Weights of a small transformer language model: local attention windows.
Each number is 50 + 12 x the weight over its row's rms, rounded and kept within 0 to 99. Layers, rows and columns count from 0. The size before them is the row's rms in percent of the matrix's.

# q: layer 4 attention query, 96x96, rms 0.0537, rows 0-6, columns 0-95
# k: layer 4 attention key, 96x96, rms 0.053, rows 0-6, columns 0-95
q0 035:61 61 35 45 64 56 46 32 68 39 35 26 55 46 33 45 32 52 55 30 41 50 56 54 35 54 70 56 38 50 53 44 49 29 38 63 58 26 74 52 30 29 60 43 72 48 65 54 68 67 46 53 53 56 65 47 76 43 41 62 48 35 38 49 44 45 58 62 46 58 44 69 37 51 60 64 50 43 43 28 56 61 50 56 37 61 49 37 60 30 63 52 61 60 58 45
k0 031:66 43 43 67 72 59 44 39 54 30 36 53 49 33 46 70 46 34 55 47 33 38 56 45 45 53 31 40 49 45 73 56 35 30 33 54 45 26 57 46 50 55 58 23 42 49 64 28 47 56 36 59 60 40 49 34 54 68 49 26 41 54 42 47 48 48 62 41 47 41 27 56 43 55 77 68 72 71 53 37 44 64 47 53 57 52 67 44 52 41 52 65 56 58 59 48
q1 033:39 30 66 36 74 48 25 42 57 30 60 49 65 52 35 60 51 63 30 48 49 56 47 57 37 46 61 31 58 55 50 64 63 40 17 47 45 35 69 54 29 51 64 62 65 60 37 37 55 35 42 50 39 50 54 67 61 45 41 59 42 51 59 64 49 50 33 50 49 62 53 77 38 58 66 56 59 30 50 69 48 42 40 60 55 37 58 36 66 45 65 54 50 44 55 66
k1 023:39 66 54 39 39 50 62 49 40 50 35 35 54 63 48 50 43 63 40 63 52 50 49 47 31 64 48 29 47 52 43 41 53 53 35 61 55 75 45 53 48 88 55 61 54 65 38 33 35 18 61 37 62 75 50 47 39 76 37 56 48 52 41 61 29 33 48 46 32 50 53 44 55 61 62 61 59 47 62 45 41 36 58 68 67 51 60 58 40 57 53 55 35 43 45 69
q2 052:66 54 40 43 55 47 54 47 56 27 63 50 50 59 42 57 47 60 41 44 48 44 36 57 62 59 96 43 39 59 34 49 54 33 41 44 49 42 59 69 47 56 60 55 61 40 53 53 70 54 39 48 40 33 58 54 56 23 56 60 42 33 36 42 59 41 41 49 35 53 47 84 55 62 79 47 69 42 67 55 61 53 48 59 24 39 29 54 62 45 46 46 50 52 55 56
k2 048:36 63 29 27 41 52 45 57 57 46 56 73 42 43 59 50 51 80 50 54 48 42 36 57 45 58 52 32 56 53 45 59 64 77 45 53 71 63 59 63 59 77 46 63 52 54 27 57 40 56 54 37 55 58 46 69 46 64 47 41 43 52 38 57 35 17 57 46 28 58 61 43 66 58 60 45 41 42 55 46 44 52 54 74 60 57 54 54 51 52 42 57 36 39 70 76
q3 025:58 51 44 59 60 26 42 41 31 57 51 63 48 48 71 57 31 41 36 43 49 48 34 57 60 41 46 59 33 44 43 28 49 37 71 33 55 38 55 41 46 67 45 38 66 58 46 49 24 69 42 37 52 62 34 63 84 59 54 39 44 51 48 66 64 28 63 59 47 44 44 38 43 50 54 67 53 58 47 46 52 65 72 59 61 41 60 36 48 69 70 53 56 56 67 49
k3 027:47 24 57 63 61 42 47 73 54 45 55 74 46 33 61 47 47 58 42 55 22 60 52 47 62 70 49 41 50 42 61 54 61 79 60 25 78 65 52 58 51 38 52 36 50 50 59 63 40 50 69 71 21 39 35 44 30 74 68 60 36 50 59 59 49 62 41 53 58 61 49 41 48 53 45 61 61 42 41 52 48 52 46 45 53 40 44 28 51 62 53 57 55 46 46 43
q4 048:84 51 82 42 50 64 51 48 53 41 50 24 41 42 28 53 45 41 38 49 44 47 55 45 43 48 77 52 39 55 53 50 62 46 21 57 46 43 40 59 30 47 63 43 58 31 44 39 86 34 27 29 51 44 58 65 34 46 32 60 40 39 51 43 43 47 44 45 30 48 46 65 50 64 68 53 52 53 39 45 58 70 50 61 53 48 51 55 46 48 45 57 53 42 52 37
k4 061:41 22 51 68 30 77 69 71 65 43 31 43 50 33 33 40 33 18 47 60 64 58 42 46 50 35 49 33 54 50 44 53 66 61 46 68 51 52 47 43 44 58 52 52 67 49 60 43 52 46 52 49 56 39 53 69 35 63 45 38 33 51 49 27 28 46 63 53 79 35 33 47 56 60 42 54 43 35 30 46 50 43 67 49 57 55 60 47 45 59 38 47 51 48 55 47
q5 039:56 51 54 59 65 56 47 51 51 31 58 49 48 66 36 42 62 51 46 45 44 55 49 63 58 54 84 45 47 55 38 63 44 39 41 62 59 39 62 43 41 45 82 60 76 41 39 60 54 44 35 37 29 48 65 55 56 27 50 45 51 32 26 43 36 38 45 67 68 42 35 69 37 56 66 57 69 48 34 58 61 50 43 36 34 22 32 43 50 52 46 47 60 48 61 49
k5 029:52 39 41 68 66 57 54 40 65 55 31 38 32 60 56 55 59 46 39 68 50 49 59 44 40 50 58 54 56 44 52 21 58 65 72 17 56 53 61 46 46 38 60 22 72 53 68 57 49 56 60 55 38 57 31 50 61 78 47 76 33 47 55 58 60 70 66 61 48 49 51 45 44 57 65 76 39 55 56 36 56 48 61 54 60 38 61 43 44 59 54 51 36 52 48 43
q6 041:43 49 62 55 51 50 37 70 63 37 62 65 48 48 36 53 68 47 66 51 51 53 34 68 54 42 55 30 62 62 45 76 37 45 59 68 63 66 51 37 37 49 69 77 37 44 41 55 39 45 45 42 37 51 49 53 55 27 53 44 62 53 25 40 42 27 47 52 65 36 26 35 52 43 47 36 62 37 51 45 54 34 57 37 34 41 23 36 56 51 38 52 49 30 48 54
k6 026:58 69 51 54 36 58 48 49 48 50 70 63 48 61 34 52 73 53 62 39 69 35 53 67 66 49 56 30 64 64 60 63 31 38 44 50 45 53 30 22 48 37 38 53 38 56 31 56 50 52 40 35 35 69 35 41 59 17 44 44 59 44 31 29 45 42 39 44 39 54 53 35 48 24 44 36 55 38 42 47 50 60 34 44 54 44 28 63 52 55 45 53 55 44 46 42